Each number is 200 + 40 x the weight over its row's rms, rounded and kept within 0 to 999. Layers, rows and columns count from 0. The size before them is the row's rms in percent of the matrix's.

# gate: layer 3 MLP gate, 704x256, rms 0.0545, rows 194-228, columns 0-63
# up: layer 3 MLP up, 704x256, rms 0.0519, rows 194-228, columns 0-63
# down: layer 3 MLP down (transposed), 704x256, rms 0.0492, rows 194-228, columns 0-63
gate194,041,214,150,179,206,229,214,166,193,210,197,195,167,241,197,250,164,154,145,189,178,170,134,155,154,215,228,190,303,306,204,215,168,229,157,191,190,146,182,158,205,177,230,203,233,117,200,208,176,204,152,170,187,162,258,289,190,266,178,231,140,218,189,221,161
up194,045,167,185,173,223,191,280,198,200,215,206,190,208,274,227,245,191,214,211,227,167,218,149,152,231,250,169,250,256,318,235,247,174,188,234,188,251,227,161,245,200,258,175,199,224,114,204,166,281,186,203,155,216,227,237,155,147,154,250,233,209,168,195,249,258
down194,038,222,184,189,216,207,198,189,224,151,191,179,167,213,163,194,191,206,198,220,232,210,247,232,171,216,192,195,228,208,140,194,236,186,217,195,201,198,269,185,129,193,191,203,200,242,162,202,160,184,143,183,98,236,133,203,199,267,184,173,194,104,196,90,157
gate195,057,132,162,203,172,245,200,198,178,221,205,141,240,249,159,202,260,206,222,154,215,223,266,188,204,156,176,176,167,196,238,182,175,231,212,173,257,147,197,222,102,194,228,182,218,256,189,111,196,231,167,182,182,236,153,219,196,210,253,157,116,196,211,160,260
up195,056,249,232,237,191,252,207,161,166,206,220,215,207,196,222,207,237,130,208,211,218,189,146,227,257,158,191,233,114,203,184,192,136,121,208,213,120,234,204,163,268,230,172,206,95,188,239,159,156,176,171,205,187,178,250,208,153,167,196,252,230,263,259,235,147
down195,048,262,216,230,159,236,261,234,221,194,202,237,153,203,221,229,206,260,223,166,128,219,135,179,249,260,187,166,283,239,163,183,198,238,208,239,198,169,191,174,184,188,154,237,204,176,180,225,268,188,232,203,132,175,179,211,172,199,240,222,186,146,173,151,196
gate196,165,173,210,250,206,244,175,192,245,152,189,164,167,220,198,205,188,189,236,227,181,253,172,139,239,233,222,214,266,243,158,226,112,187,128,197,163,146,244,193,205,181,148,193,157,93,250,180,201,174,199,186,222,215,162,134,127,168,241,194,171,125,200,251,187
up196,157,201,125,231,199,238,219,206,239,179,158,193,192,145,196,246,127,207,253,249,207,227,218,183,227,248,233,195,257,233,175,236,87,191,243,197,189,158,222,238,242,143,160,153,215,172,241,150,148,250,246,156,231,190,250,160,199,161,293,134,158,170,198,254,160
down196,158,183,200,264,214,159,142,235,235,164,130,180,190,187,170,236,181,176,222,234,253,234,216,196,256,213,161,221,226,209,97,249,127,171,250,200,201,158,258,253,230,168,158,164,225,179,224,204,229,186,251,202,193,211,182,156,177,185,293,182,110,155,199,263,203
gate197,294,254,229,249,218,166,146,203,191,201,194,206,164,253,151,176,176,172,206,235,213,240,189,265,254,169,167,150,220,173,137,196,209,285,164,208,169,170,242,167,180,235,115,164,195,284,170,185,228,264,185,154,229,199,229,304,215,176,230,171,200,314,167,272,169
up197,254,184,228,145,205,242,242,294,239,247,184,182,243,159,228,208,149,190,196,228,211,190,158,147,144,184,218,275,167,182,232,223,144,181,229,219,176,192,186,211,159,248,298,214,222,198,199,206,206,195,187,229,110,225,195,164,209,173,172,279,115,189,217,125,223
down197,219,221,215,266,216,178,144,192,182,229,191,199,172,229,140,187,188,171,189,236,190,203,221,262,232,219,181,163,221,193,138,204,238,296,196,231,252,200,234,181,159,187,120,151,187,223,179,183,221,268,205,164,234,201,251,238,189,206,251,191,237,234,170,297,185
gate198,112,279,205,155,186,182,203,202,241,153,227,211,198,208,175,231,225,199,179,184,169,158,188,164,175,187,289,268,213,239,236,265,210,221,151,303,233,191,187,182,246,174,189,162,137,157,197,200,230,186,210,242,203,223,220,93,145,222,287,200,185,157,151,161,205
up198,114,132,230,206,227,209,241,208,236,199,155,222,193,237,151,240,192,111,237,156,187,181,194,137,201,190,169,213,158,151,196,176,139,210,137,206,235,142,187,252,195,133,210,180,216,256,158,199,228,133,219,204,223,190,172,245,140,194,153,139,209,214,218,215,189
down198,116,129,229,150,214,218,198,173,205,234,199,204,267,195,211,281,199,156,233,194,234,219,176,214,253,262,142,129,169,202,113,229,212,188,206,140,175,193,242,201,157,113,233,227,169,220,201,185,195,122,214,216,253,190,157,190,192,252,143,181,220,198,231,226,193
gate199,088,147,189,203,149,197,224,233,232,117,159,207,143,209,245,187,215,141,201,210,130,146,170,226,180,179,227,171,228,126,170,199,220,250,241,148,121,127,210,187,166,199,218,168,239,224,191,235,138,203,241,260,215,137,241,224,188,199,178,204,178,183,143,169,151
up199,085,245,202,150,181,142,345,170,194,216,260,250,171,200,234,209,170,101,131,174,248,203,239,174,215,202,198,179,235,170,235,247,200,165,128,191,190,274,202,198,171,149,242,185,181,222,185,186,210,254,153,209,203,218,240,168,164,155,184,230,248,176,197,220,258
down199,088,224,182,258,331,231,136,162,147,268,226,195,269,184,158,238,172,255,269,201,233,256,205,190,188,214,234,199,118,199,155,174,184,152,198,266,203,290,197,173,233,219,195,253,156,152,266,187,218,198,187,126,227,211,158,229,209,214,192,232,209,242,212,208,179
gate200,169,239,291,275,244,265,221,211,254,171,164,229,227,226,181,187,232,209,255,202,164,235,197,203,187,183,212,180,196,208,176,206,158,203,232,189,261,205,133,141,225,273,205,237,263,204,208,232,232,162,200,220,184,176,208,184,214,273,220,178,183,168,139,197,233
up200,176,273,175,210,200,180,213,252,179,201,122,198,246,170,232,182,201,168,257,255,234,187,211,228,179,111,220,126,240,186,162,241,183,217,214,244,160,221,133,170,245,281,212,223,231,258,179,235,254,106,171,228,221,173,250,189,250,205,237,212,125,218,144,184,218
down200,184,245,261,294,238,227,208,233,205,221,141,192,215,227,176,205,255,205,251,242,209,229,169,214,223,205,194,164,200,212,153,202,154,170,272,250,202,197,133,205,238,256,234,223,252,231,166,216,223,138,176,235,136,196,194,192,261,184,176,194,145,175,162,156,237
gate201,024,211,227,146,170,233,182,212,132,178,160,183,211,227,242,180,211,124,208,257,220,180,216,154,166,114,211,157,224,386,201,218,183,205,158,181,180,182,172,171,194,185,209,200,223,184,186,281,188,137,234,250,198,157,268,219,132,208,203,201,232,163,198,186,195
up201,024,150,199,165,211,180,169,191,144,272,231,200,162,227,193,189,200,186,160,273,185,206,219,189,183,145,249,207,207,206,219,245,166,166,234,219,208,236,197,168,209,206,184,207,218,194,212,268,206,185,233,212,209,165,198,250,242,122,230,195,182,211,122,233,185
down201,018,162,231,238,198,216,204,172,211,202,163,166,272,275,195,226,224,185,278,267,180,161,228,192,193,156,193,174,184,215,100,289,206,245,199,238,212,250,148,204,195,287,192,203,176,201,198,181,272,233,169,148,180,159,247,165,175,220,193,230,223,259,239,211,148
gate202,014,182,212,194,220,175,166,198,248,241,256,120,178,179,211,185,196,179,243,226,188,164,208,187,237,226,208,210,151,215,240,168,82,204,167,227,250,190,172,171,191,227,194,240,163,193,186,168,227,215,225,152,228,184,174,210,185,195,184,210,247,176,274,196,193
up202,015,194,181,212,155,209,169,178,176,171,219,240,231,221,178,199,229,299,207,162,169,148,237,219,184,153,183,174,132,325,218,214,163,139,246,237,284,212,196,175,193,217,198,222,188,171,211,148,223,164,161,222,223,224,160,250,205,208,172,190,188,129,198,201,210
down202,012,238,238,242,211,225,226,113,215,137,271,147,164,187,179,202,186,203,194,205,155,222,192,261,183,181,188,213,193,227,123,266,237,209,173,228,253,199,221,185,232,173,200,213,233,254,183,296,218,155,244,128,108,157,235,231,225,161,196,204,161,261,179,198,182
gate203,029,230,178,198,170,207,178,220,257,231,135,221,144,213,222,212,155,170,223,141,218,155,188,243,171,222,164,229,248,114,130,179,247,187,172,215,305,212,173,211,227,272,176,239,268,218,224,71,241,245,255,215,146,195,157,208,224,145,252,206,261,138,189,199,236
up203,030,204,190,187,190,170,142,191,183,216,267,164,169,298,185,172,240,262,181,152,229,241,230,203,243,248,184,162,231,273,192,242,219,152,201,220,232,173,210,228,185,204,247,188,103,177,206,170,151,213,200,165,169,245,159,194,183,201,197,204,139,193,186,174,178
down203,023,260,272,230,163,154,212,266,211,221,224,215,185,229,238,194,150,175,201,243,182,123,138,203,183,130,175,194,191,247,208,221,250,201,196,199,208,171,201,189,163,220,259,216,210,170,244,248,230,290,207,160,175,190,215,253,176,139,254,216,122,134,197,239,222
gate204,020,237,213,166,177,210,232,190,255,282,165,212,236,182,199,182,182,171,251,224,214,170,198,189,175,250,211,177,179,0,174,244,188,143,193,241,238,211,249,196,206,180,263,206,137,277,211,223,219,205,190,168,187,198,197,186,213,183,77,256,265,236,200,239,209
up204,017,113,215,228,208,163,151,183,222,216,201,207,107,242,199,165,165,218,173,193,143,216,108,126,235,180,217,208,251,276,169,220,135,174,188,153,183,146,204,139,144,266,220,203,193,178,171,222,256,170,231,194,190,228,241,169,135,168,91,213,223,218,116,221,143
down204,014,147,227,239,206,192,149,165,140,211,152,217,217,158,177,213,187,241,111,200,201,117,188,188,204,243,244,177,174,207,199,222,207,193,208,136,155,232,205,134,130,186,127,229,212,207,149,164,199,175,196,240,242,261,219,194,175,150,121,217,198,232,211,206,196
gate205,076,246,245,213,188,192,174,161,232,207,141,191,176,174,193,171,214,221,167,227,255,259,194,209,131,178,219,219,300,166,165,193,196,284,215,197,168,227,215,270,165,134,198,178,215,149,200,249,188,257,188,182,212,168,292,181,259,122,88,232,186,183,192,179,217
up205,083,234,235,243,220,210,276,186,170,149,262,211,188,192,194,179,193,184,191,165,222,204,210,222,167,192,197,180,160,268,159,141,205,248,199,206,233,197,218,267,250,199,234,225,225,171,201,198,251,160,261,204,205,188,165,227,104,219,276,193,240,245,156,211,208
down205,080,227,153,141,219,261,221,190,274,197,264,231,215,208,173,192,147,186,179,189,170,231,226,143,239,292,184,174,102,155,194,196,208,129,192,249,184,187,183,181,264,204,121,197,255,245,161,208,149,112,223,274,184,181,136,175,192,278,231,160,213,225,140,227,204
gate206,149,152,235,179,171,160,206,278,267,196,136,171,225,161,223,161,142,238,216,233,179,139,258,200,230,200,323,205,222,176,194,243,126,159,200,217,210,246,188,177,308,185,220,182,248,195,181,225,153,217,244,221,104,206,166,200,149,220,207,290,201,138,168,182,234
up206,162,185,200,192,142,184,176,178,207,215,184,226,203,184,143,138,208,202,261,206,199,230,262,176,181,182,187,113,183,197,173,152,186,208,239,238,154,228,167,223,201,234,196,192,271,127,233,142,217,132,160,159,193,181,201,207,162,187,151,273,219,197,238,236,185
down206,168,150,212,187,102,189,172,176,188,240,184,211,198,172,179,149,239,191,223,201,195,236,225,182,178,196,159,79,172,148,184,153,173,209,260,216,187,268,169,237,208,209,186,173,230,180,195,156,198,89,150,157,187,184,214,211,148,226,184,245,227,222,199,263,198
gate207,015,156,240,138,190,209,207,178,165,186,233,236,261,255,147,174,189,262,194,173,251,202,85,190,201,146,155,221,246,94,280,219,233,166,162,194,187,221,226,180,197,181,217,173,171,226,207,359,235,213,153,175,226,194,181,132,215,152,319,187,206,215,171,256,195
up207,016,224,123,227,214,174,169,171,225,122,199,249,216,144,146,171,184,174,220,187,158,220,155,141,231,216,217,252,254,20,210,204,149,195,193,233,196,212,197,128,235,109,207,178,227,166,184,152,247,237,168,252,180,234,234,216,213,211,205,149,200,148,199,207,177
down207,014,208,211,215,232,282,185,112,236,284,199,235,197,195,142,237,112,178,295,121,161,202,257,209,199,220,226,149,186,228,236,259,243,164,200,198,230,248,222,182,237,277,209,195,195,137,178,249,163,232,167,212,145,255,143,260,216,174,214,245,270,183,216,144,180
gate208,040,197,171,246,205,195,262,180,217,114,198,162,139,186,242,247,220,161,224,193,202,180,181,205,194,198,183,193,260,326,196,222,241,183,247,179,141,112,201,195,172,284,214,200,161,186,184,205,223,220,211,225,184,120,204,213,170,144,325,150,237,193,170,177,205
up208,043,189,197,149,198,201,154,215,205,184,150,140,196,256,163,163,243,280,243,174,205,188,194,180,188,175,208,193,210,8,194,207,160,176,198,187,271,248,222,147,183,178,191,202,174,260,207,156,213,200,193,218,204,233,222,172,131,265,236,148,185,194,208,215,159
down208,032,163,198,216,234,262,180,174,213,238,151,241,158,174,238,223,202,266,157,248,169,213,197,230,169,188,133,169,225,107,227,202,163,223,198,217,198,189,213,182,249,178,267,200,191,183,227,226,195,143,255,225,259,208,215,197,295,204,157,179,118,206,191,181,91
gate209,018,210,169,218,223,172,197,220,202,173,141,205,153,234,230,203,153,177,214,207,271,228,225,192,203,175,222,193,254,350,219,192,204,164,236,205,251,224,198,222,238,202,201,216,239,192,194,134,194,170,169,212,233,251,202,191,204,209,204,196,194,209,197,228,146
up209,019,174,215,161,171,178,146,203,177,133,177,190,155,139,206,197,207,177,195,261,101,218,222,238,209,167,189,189,243,348,225,213,200,199,148,179,143,162,233,141,189,175,214,228,169,222,202,164,202,149,182,235,219,130,198,215,233,158,193,220,240,188,181,179,199
down209,015,280,235,308,105,149,231,174,187,259,165,216,187,267,164,173,251,199,172,218,203,129,258,227,225,216,129,186,181,217,220,219,235,193,119,271,178,135,265,198,226,213,118,189,187,175,162,222,196,154,191,180,172,262,147,159,258,178,167,261,197,170,178,192,218
gate210,059,215,196,222,223,206,194,163,196,236,204,221,177,135,242,204,222,118,193,218,233,229,235,254,150,230,224,189,183,156,207,123,149,227,213,204,115,220,187,204,142,285,252,227,203,225,192,284,184,171,183,216,202,182,227,168,172,166,315,240,212,257,140,242,194
up210,065,152,222,236,150,102,246,176,175,299,269,206,194,177,173,239,195,221,236,211,263,171,194,194,246,223,204,192,243,172,252,214,207,201,157,170,259,211,245,216,185,166,188,182,272,218,224,132,241,227,187,115,236,196,259,207,129,228,156,142,176,240,179,188,198
down210,063,227,248,177,220,275,240,135,266,210,175,202,182,242,201,186,210,188,216,179,184,256,181,201,259,236,189,236,208,122,178,187,170,247,193,194,190,231,151,203,154,234,173,243,271,234,138,233,119,155,190,239,202,195,244,210,184,219,206,285,291,193,230,240,232
gate211,036,161,270,230,230,215,177,178,175,241,276,222,172,162,214,205,194,273,177,168,234,242,228,263,203,261,160,171,71,211,171,199,159,217,182,182,246,205,190,243,259,271,178,206,236,261,199,100,137,211,181,234,203,192,229,232,227,205,241,179,255,197,226,185,225
up211,041,178,186,200,179,179,160,164,172,127,193,141,200,230,168,122,251,232,132,186,139,177,188,195,225,184,152,201,139,40,229,192,204,215,175,172,170,227,187,141,201,184,194,222,235,179,182,189,182,186,266,235,237,252,136,211,177,227,197,230,213,170,203,171,165
down211,032,149,183,199,226,205,254,233,137,184,226,191,214,222,180,171,238,168,240,249,193,254,165,198,199,160,231,146,183,185,209,166,173,247,179,246,173,152,222,233,249,218,208,334,181,198,208,239,201,255,282,174,230,206,179,169,197,271,209,189,258,157,223,145,218
gate212,018,221,257,234,202,203,245,215,162,152,196,200,181,148,209,209,163,138,201,248,211,258,165,218,220,207,272,213,226,338,160,144,205,205,208,203,109,186,214,192,292,132,140,217,195,170,240,118,206,251,172,173,191,213,213,245,217,211,191,171,183,141,190,216,252
up212,021,253,262,142,223,205,107,197,190,233,204,216,220,234,221,204,200,159,185,293,245,205,203,227,236,210,225,272,187,189,204,148,204,179,212,153,210,191,176,219,150,165,213,188,106,201,177,162,144,147,139,218,177,201,151,214,157,234,224,182,204,203,234,175,202
down212,016,170,186,249,154,219,203,263,162,231,164,179,202,224,225,232,157,225,196,206,188,185,201,266,184,163,202,153,178,177,147,214,186,218,239,186,163,200,188,235,226,261,249,209,214,197,208,244,273,202,187,179,212,181,148,199,188,150,266,214,199,214,149,234,151
gate213,017,227,184,218,189,214,226,193,149,118,179,197,251,172,167,119,264,102,207,244,86,203,187,136,126,184,209,236,180,11,180,185,107,232,158,243,254,218,198,188,236,173,165,171,239,184,171,242,206,134,180,212,250,252,236,146,140,286,225,208,182,178,241,193,206
up213,019,187,190,207,194,214,192,200,189,258,174,210,162,196,181,180,210,198,263,209,122,199,174,190,182,278,242,178,210,366,221,262,140,271,167,198,130,280,215,163,236,200,185,209,240,201,192,297,224,232,233,268,227,186,151,253,180,173,164,183,219,189,278,206,226
down213,014,166,217,184,170,225,201,164,145,145,268,181,201,235,155,235,242,151,164,255,176,208,195,233,232,168,246,130,166,170,206,261,233,234,177,243,187,223,193,285,258,202,269,184,198,209,147,193,207,168,109,226,253,182,235,185,282,202,146,173,269,240,234,203,221
gate214,252,250,194,216,235,216,201,175,239,192,203,180,232,133,197,203,205,150,191,210,191,228,193,214,227,192,148,153,275,202,204,282,272,268,225,231,173,220,231,126,209,227,168,151,149,278,253,154,253,221,288,191,235,224,166,263,154,202,225,307,168,293,170,243,217
up214,221,250,148,236,186,224,193,191,188,201,269,143,233,205,197,164,217,186,165,166,253,146,225,257,112,153,154,184,319,212,163,196,212,269,217,209,204,264,174,131,136,183,211,222,246,153,332,210,168,225,208,202,216,260,190,212,204,152,222,302,184,199,208,222,203
down214,193,161,208,160,174,157,186,253,182,187,153,203,224,267,190,258,217,185,203,198,240,192,201,204,205,185,225,208,135,254,212,128,164,159,188,166,210,163,196,261,169,170,254,238,219,176,141,216,175,158,148,201,125,175,241,171,236,232,156,106,177,155,202,178,177
gate215,017,223,234,182,227,225,217,203,235,151,57,219,178,221,214,211,147,288,191,215,140,201,162,207,202,246,118,172,179,242,190,178,193,232,199,196,97,215,183,151,195,285,205,166,285,217,197,319,210,213,153,222,183,209,174,296,186,164,93,206,238,191,167,194,193
up215,018,268,238,228,171,194,226,200,224,107,212,181,254,201,246,211,310,153,187,196,187,180,191,191,168,272,137,202,212,403,215,170,151,164,203,169,194,220,183,288,177,213,234,187,225,217,203,179,222,211,212,191,207,229,102,205,187,223,223,212,175,226,169,164,217
down215,014,222,149,214,181,169,211,209,175,215,260,215,245,209,174,207,273,208,233,182,188,205,174,222,152,164,152,238,195,196,206,201,244,140,182,255,240,221,158,146,208,222,183,190,174,224,239,165,169,231,192,242,202,186,203,197,125,173,220,182,217,211,172,171,165
gate216,201,154,236,207,180,239,215,250,222,139,190,259,178,248,162,193,211,234,186,195,181,281,190,137,212,208,212,169,168,117,115,210,203,195,164,134,224,191,151,217,239,151,147,141,173,222,214,195,184,191,198,228,242,179,193,246,207,227,168,244,193,219,148,169,206
up216,150,235,242,161,224,323,161,128,231,228,233,225,218,167,212,134,157,213,170,143,240,158,179,176,187,230,205,297,165,205,190,179,207,183,167,161,169,190,208,130,198,161,243,204,188,212,269,254,266,211,179,175,218,207,180,201,260,163,204,246,240,196,230,240,171
down216,137,166,229,169,178,243,237,204,204,165,218,240,203,186,218,150,241,263,168,157,177,228,173,90,136,278,246,209,222,131,213,206,178,167,185,117,196,240,127,200,211,193,222,185,184,216,210,174,196,173,201,235,240,179,205,239,219,215,154,251,197,170,171,218,237
gate217,063,206,269,249,227,151,122,181,195,370,201,244,286,170,238,272,227,223,229,141,228,229,156,211,188,240,193,222,183,286,175,168,156,202,226,222,184,167,163,261,220,216,194,164,183,224,210,204,232,189,187,206,185,215,277,214,194,190,250,147,242,191,201,155,223
up217,060,152,253,186,165,243,227,204,227,280,270,160,214,161,183,147,178,231,182,180,239,170,138,184,242,205,180,163,178,51,229,231,183,171,193,178,343,262,270,220,212,191,207,255,190,97,207,141,217,218,210,229,182,157,174,264,148,231,132,167,210,264,159,207,254
down217,057,197,206,279,173,181,232,294,196,120,190,176,188,201,140,196,124,216,149,238,177,221,214,222,212,180,240,239,189,170,174,203,240,152,156,222,134,133,243,135,202,184,223,215,128,197,144,159,185,175,162,198,245,158,197,211,200,174,213,207,151,180,258,202,228
gate218,021,199,209,173,197,191,152,236,212,167,201,201,200,267,184,190,241,251,282,244,207,223,197,176,161,200,179,275,201,144,197,196,144,252,239,197,106,254,212,196,165,158,224,195,210,245,221,176,232,224,142,252,191,227,188,217,168,247,320,255,178,194,134,190,205
up218,023,198,182,210,192,129,215,224,200,194,252,175,196,186,184,193,224,223,253,181,222,171,158,218,194,153,175,292,273,68,155,239,157,193,211,213,259,160,164,189,192,161,200,172,149,215,248,208,187,234,163,218,185,183,160,222,236,208,165,181,243,194,223,210,164
down218,021,167,137,174,187,173,177,209,213,237,221,158,229,225,134,190,242,209,203,164,163,179,176,237,203,243,186,192,218,119,170,248,130,179,134,294,88,198,122,198,269,183,208,251,177,184,187,198,188,162,210,208,145,223,221,188,293,244,159,168,148,175,153,194,246
gate219,135,159,184,206,195,257,153,183,244,191,198,147,225,127,238,129,223,162,239,246,158,235,251,140,138,170,276,194,189,152,191,261,235,164,180,203,255,191,219,152,254,296,232,199,173,117,184,175,230,186,183,187,217,225,153,229,136,225,226,250,153,236,117,249,220
up219,142,130,159,187,149,212,195,267,176,153,192,204,218,166,226,136,208,267,192,143,142,287,161,163,204,237,195,210,239,121,220,144,224,181,267,221,198,199,236,212,191,173,165,202,196,222,120,230,202,213,205,228,204,233,159,224,246,245,160,226,182,166,174,202,139
down219,140,183,120,214,184,237,181,248,183,175,222,175,260,206,225,137,244,202,189,182,124,288,254,172,169,222,232,158,247,163,217,190,195,188,243,216,256,183,233,154,200,213,129,228,151,194,121,168,215,169,175,209,229,228,162,214,175,232,204,232,147,245,141,256,147
gate220,132,217,184,197,234,227,173,248,256,146,209,175,207,231,184,172,188,198,146,176,201,201,222,202,184,217,198,210,244,207,199,198,103,214,187,209,174,166,215,159,180,110,169,180,199,134,216,111,200,121,210,142,218,177,134,227,179,233,168,268,242,148,243,232,258
up220,131,119,242,269,264,245,273,194,141,205,138,257,191,188,161,205,215,274,170,176,238,218,158,171,139,179,180,167,276,159,179,148,224,191,201,245,157,176,181,239,177,159,223,144,218,253,196,210,210,240,281,191,198,230,184,129,215,160,154,197,253,274,199,176,203
down220,137,209,173,209,288,239,173,270,272,113,199,199,179,170,211,139,211,185,100,200,211,195,198,228,238,260,206,203,264,227,164,212,147,250,161,236,206,165,196,192,150,154,175,191,231,160,201,121,209,132,252,160,283,166,136,202,172,199,180,263,266,182,166,229,225
gate221,168,170,208,184,268,188,186,216,267,151,143,198,138,156,271,198,209,196,181,206,258,183,201,158,176,191,227,181,178,179,206,215,210,232,251,133,209,217,202,188,309,106,178,209,186,252,217,176,216,148,241,249,169,238,201,247,205,228,208,199,176,191,111,152,211
up221,178,192,185,204,178,254,181,152,168,241,242,205,181,233,107,224,199,301,237,188,150,198,207,201,258,181,244,205,222,188,268,180,139,156,150,231,124,203,218,216,152,231,237,221,206,151,192,330,203,225,141,186,215,236,183,180,213,218,157,205,235,186,216,184,255
down221,148,184,240,171,172,226,172,159,177,170,220,184,184,243,129,226,182,264,210,188,187,212,178,180,184,245,227,228,224,219,229,176,191,159,117,220,150,181,182,189,116,202,323,201,192,129,203,225,212,233,147,190,253,211,156,237,229,216,139,209,218,178,183,186,243
gate222,155,106,156,191,204,221,285,202,120,218,91,195,218,190,212,222,152,236,184,167,183,219,214,153,183,167,188,195,207,117,172,172,234,154,243,164,133,198,224,215,291,155,240,197,199,217,141,223,211,202,197,159,204,199,134,110,194,223,228,206,268,180,140,158,230
up222,169,167,264,185,191,211,198,223,206,240,192,154,170,158,176,243,149,229,179,155,208,249,204,205,138,196,193,181,149,139,202,223,210,213,187,231,152,221,246,157,150,130,203,217,141,162,156,174,171,144,180,242,154,248,134,154,270,231,320,112,225,169,200,183,240
down222,169,162,281,182,175,234,191,250,211,272,167,158,230,143,202,225,153,190,213,153,210,216,204,194,116,220,219,212,168,182,229,227,172,181,201,209,139,230,230,158,196,160,219,200,163,174,145,212,168,149,167,198,184,251,165,156,223,231,301,137,201,186,185,164,241
gate223,020,165,209,194,192,223,208,206,183,263,243,195,228,169,212,193,166,192,169,203,127,210,184,218,196,247,209,205,156,466,217,201,186,187,243,173,172,161,235,235,179,230,229,180,142,191,215,337,199,224,198,197,184,253,168,206,215,138,188,232,215,210,255,211,211
up223,020,183,173,234,200,167,244,249,223,200,206,216,205,153,175,168,226,229,208,235,266,182,217,219,203,209,169,167,184,416,211,237,237,216,207,204,192,268,215,246,164,191,211,239,302,235,239,162,173,202,138,187,192,125,147,223,189,176,284,244,231,140,205,184,192
down223,015,205,217,223,203,215,169,125,217,173,198,204,234,162,218,253,133,213,183,207,158,169,174,180,181,189,182,189,153,210,208,227,298,222,208,197,249,195,197,232,186,171,218,215,212,191,112,155,235,186,229,191,133,106,186,130,242,231,177,173,204,135,129,228,152
gate224,146,178,229,209,173,139,244,143,223,267,200,196,191,186,178,197,231,208,269,155,276,240,203,214,290,233,177,200,197,217,228,265,240,129,172,188,135,156,258,245,143,181,225,208,258,102,225,236,183,265,208,216,215,274,252,231,238,94,223,167,201,143,216,176,202
up224,144,216,207,251,220,186,227,216,135,149,271,188,182,262,157,157,220,143,194,198,98,174,179,215,148,200,193,188,205,177,142,155,213,188,186,139,261,210,205,135,90,133,169,231,168,239,204,131,178,147,163,193,233,193,169,206,132,258,199,196,219,246,220,214,160
down224,155,222,149,195,244,314,188,227,205,128,192,233,228,230,249,234,143,184,183,185,140,174,181,198,118,185,194,269,168,187,193,142,171,263,226,201,256,234,120,206,257,226,208,219,159,250,174,197,175,170,194,226,223,161,202,175,192,310,204,230,229,198,204,242,194
gate225,095,156,191,209,158,208,178,187,188,153,259,285,174,220,195,139,202,246,185,181,198,162,215,181,236,256,148,252,147,131,205,150,208,189,182,211,245,190,291,151,178,210,291,225,281,126,204,180,180,263,134,255,162,202,220,243,182,215,179,226,197,272,198,181,257
up225,099,217,206,191,243,227,245,210,236,146,267,206,175,168,202,244,182,166,242,205,237,212,210,171,222,180,218,209,169,110,202,260,308,201,278,154,233,206,175,210,167,192,224,231,195,208,151,162,157,139,161,207,179,192,193,205,90,228,258,93,235,173,164,202,234
down225,101,162,226,221,146,160,218,164,227,171,151,205,200,247,146,165,217,215,111,189,201,207,207,239,195,174,176,221,224,205,192,129,147,173,140,252,226,227,247,207,241,153,165,161,195,192,249,207,238,240,225,176,242,218,238,149,271,184,184,249,182,213,222,211,167
gate226,017,245,123,239,222,261,183,176,175,125,216,196,188,152,188,255,187,311,179,171,174,216,212,223,163,209,162,207,156,326,171,154,208,172,223,207,220,266,182,165,254,123,182,226,158,128,220,286,181,214,190,190,167,182,226,173,152,201,227,209,244,197,165,233,196
up226,022,207,154,217,165,184,236,206,191,234,162,211,154,188,223,148,222,229,228,124,278,200,150,160,194,199,209,237,237,517,254,192,240,191,216,238,254,182,226,157,187,138,231,214,265,201,184,174,263,210,217,188,200,191,224,233,221,132,242,238,245,192,277,225,227
down226,015,170,161,253,157,161,241,219,170,186,267,157,236,184,198,147,214,212,178,237,229,269,250,265,285,171,161,201,176,154,176,222,190,231,220,257,199,201,180,142,218,156,219,191,216,213,216,198,162,205,218,207,132,184,222,255,231,199,212,105,211,174,214,186,232
gate227,086,261,177,172,215,261,207,182,204,212,221,206,275,164,207,203,156,229,211,172,170,182,221,147,216,197,153,212,260,94,171,135,174,166,233,165,162,201,165,204,206,112,236,186,254,249,178,200,217,148,186,177,202,170,218,209,178,234,136,188,219,176,199,194,180
up227,095,166,213,166,158,130,167,233,179,192,259,173,194,212,173,154,196,271,203,177,136,172,183,235,218,194,221,215,239,40,186,198,154,175,206,164,229,158,226,205,193,138,175,157,174,233,220,155,181,142,126,157,212,181,223,226,165,237,220,182,108,206,176,230,193
down227,101,168,211,160,214,138,171,193,156,176,226,156,226,207,157,189,217,230,177,163,186,160,177,249,249,195,191,194,196,137,186,178,193,162,252,149,159,145,244,216,182,222,175,150,162,229,247,205,168,117,164,183,181,162,171,206,202,224,210,194,153,246,186,223,195
gate228,056,179,153,229,171,250,179,214,180,177,237,222,226,108,212,152,165,217,215,226,209,184,201,249,185,237,176,212,208,287,179,155,193,216,260,207,142,174,206,170,190,225,224,198,282,190,219,186,287,229,207,196,208,170,210,182,232,188,155,164,197,245,218,206,207
up228,056,141,169,220,188,145,229,216,232,176,233,195,170,179,227,211,203,109,202,187,102,248,157,200,233,134,234,178,144,133,184,227,216,240,226,167,220,164,194,206,164,234,223,200,256,240,180,248,184,210,199,210,234,278,156,182,171,221,95,144,169,214,205,207,117
down228,052,213,200,179,190,217,249,202,235,187,201,168,239,169,225,137,173,225,191,181,199,208,209,226,219,198,256,217,241,199,188,251,218,201,206,278,177,145,152,225,160,170,253,210,248,185,205,170,206,145,241,234,217,273,225,160,226,179,159,187,225,215,260,202,188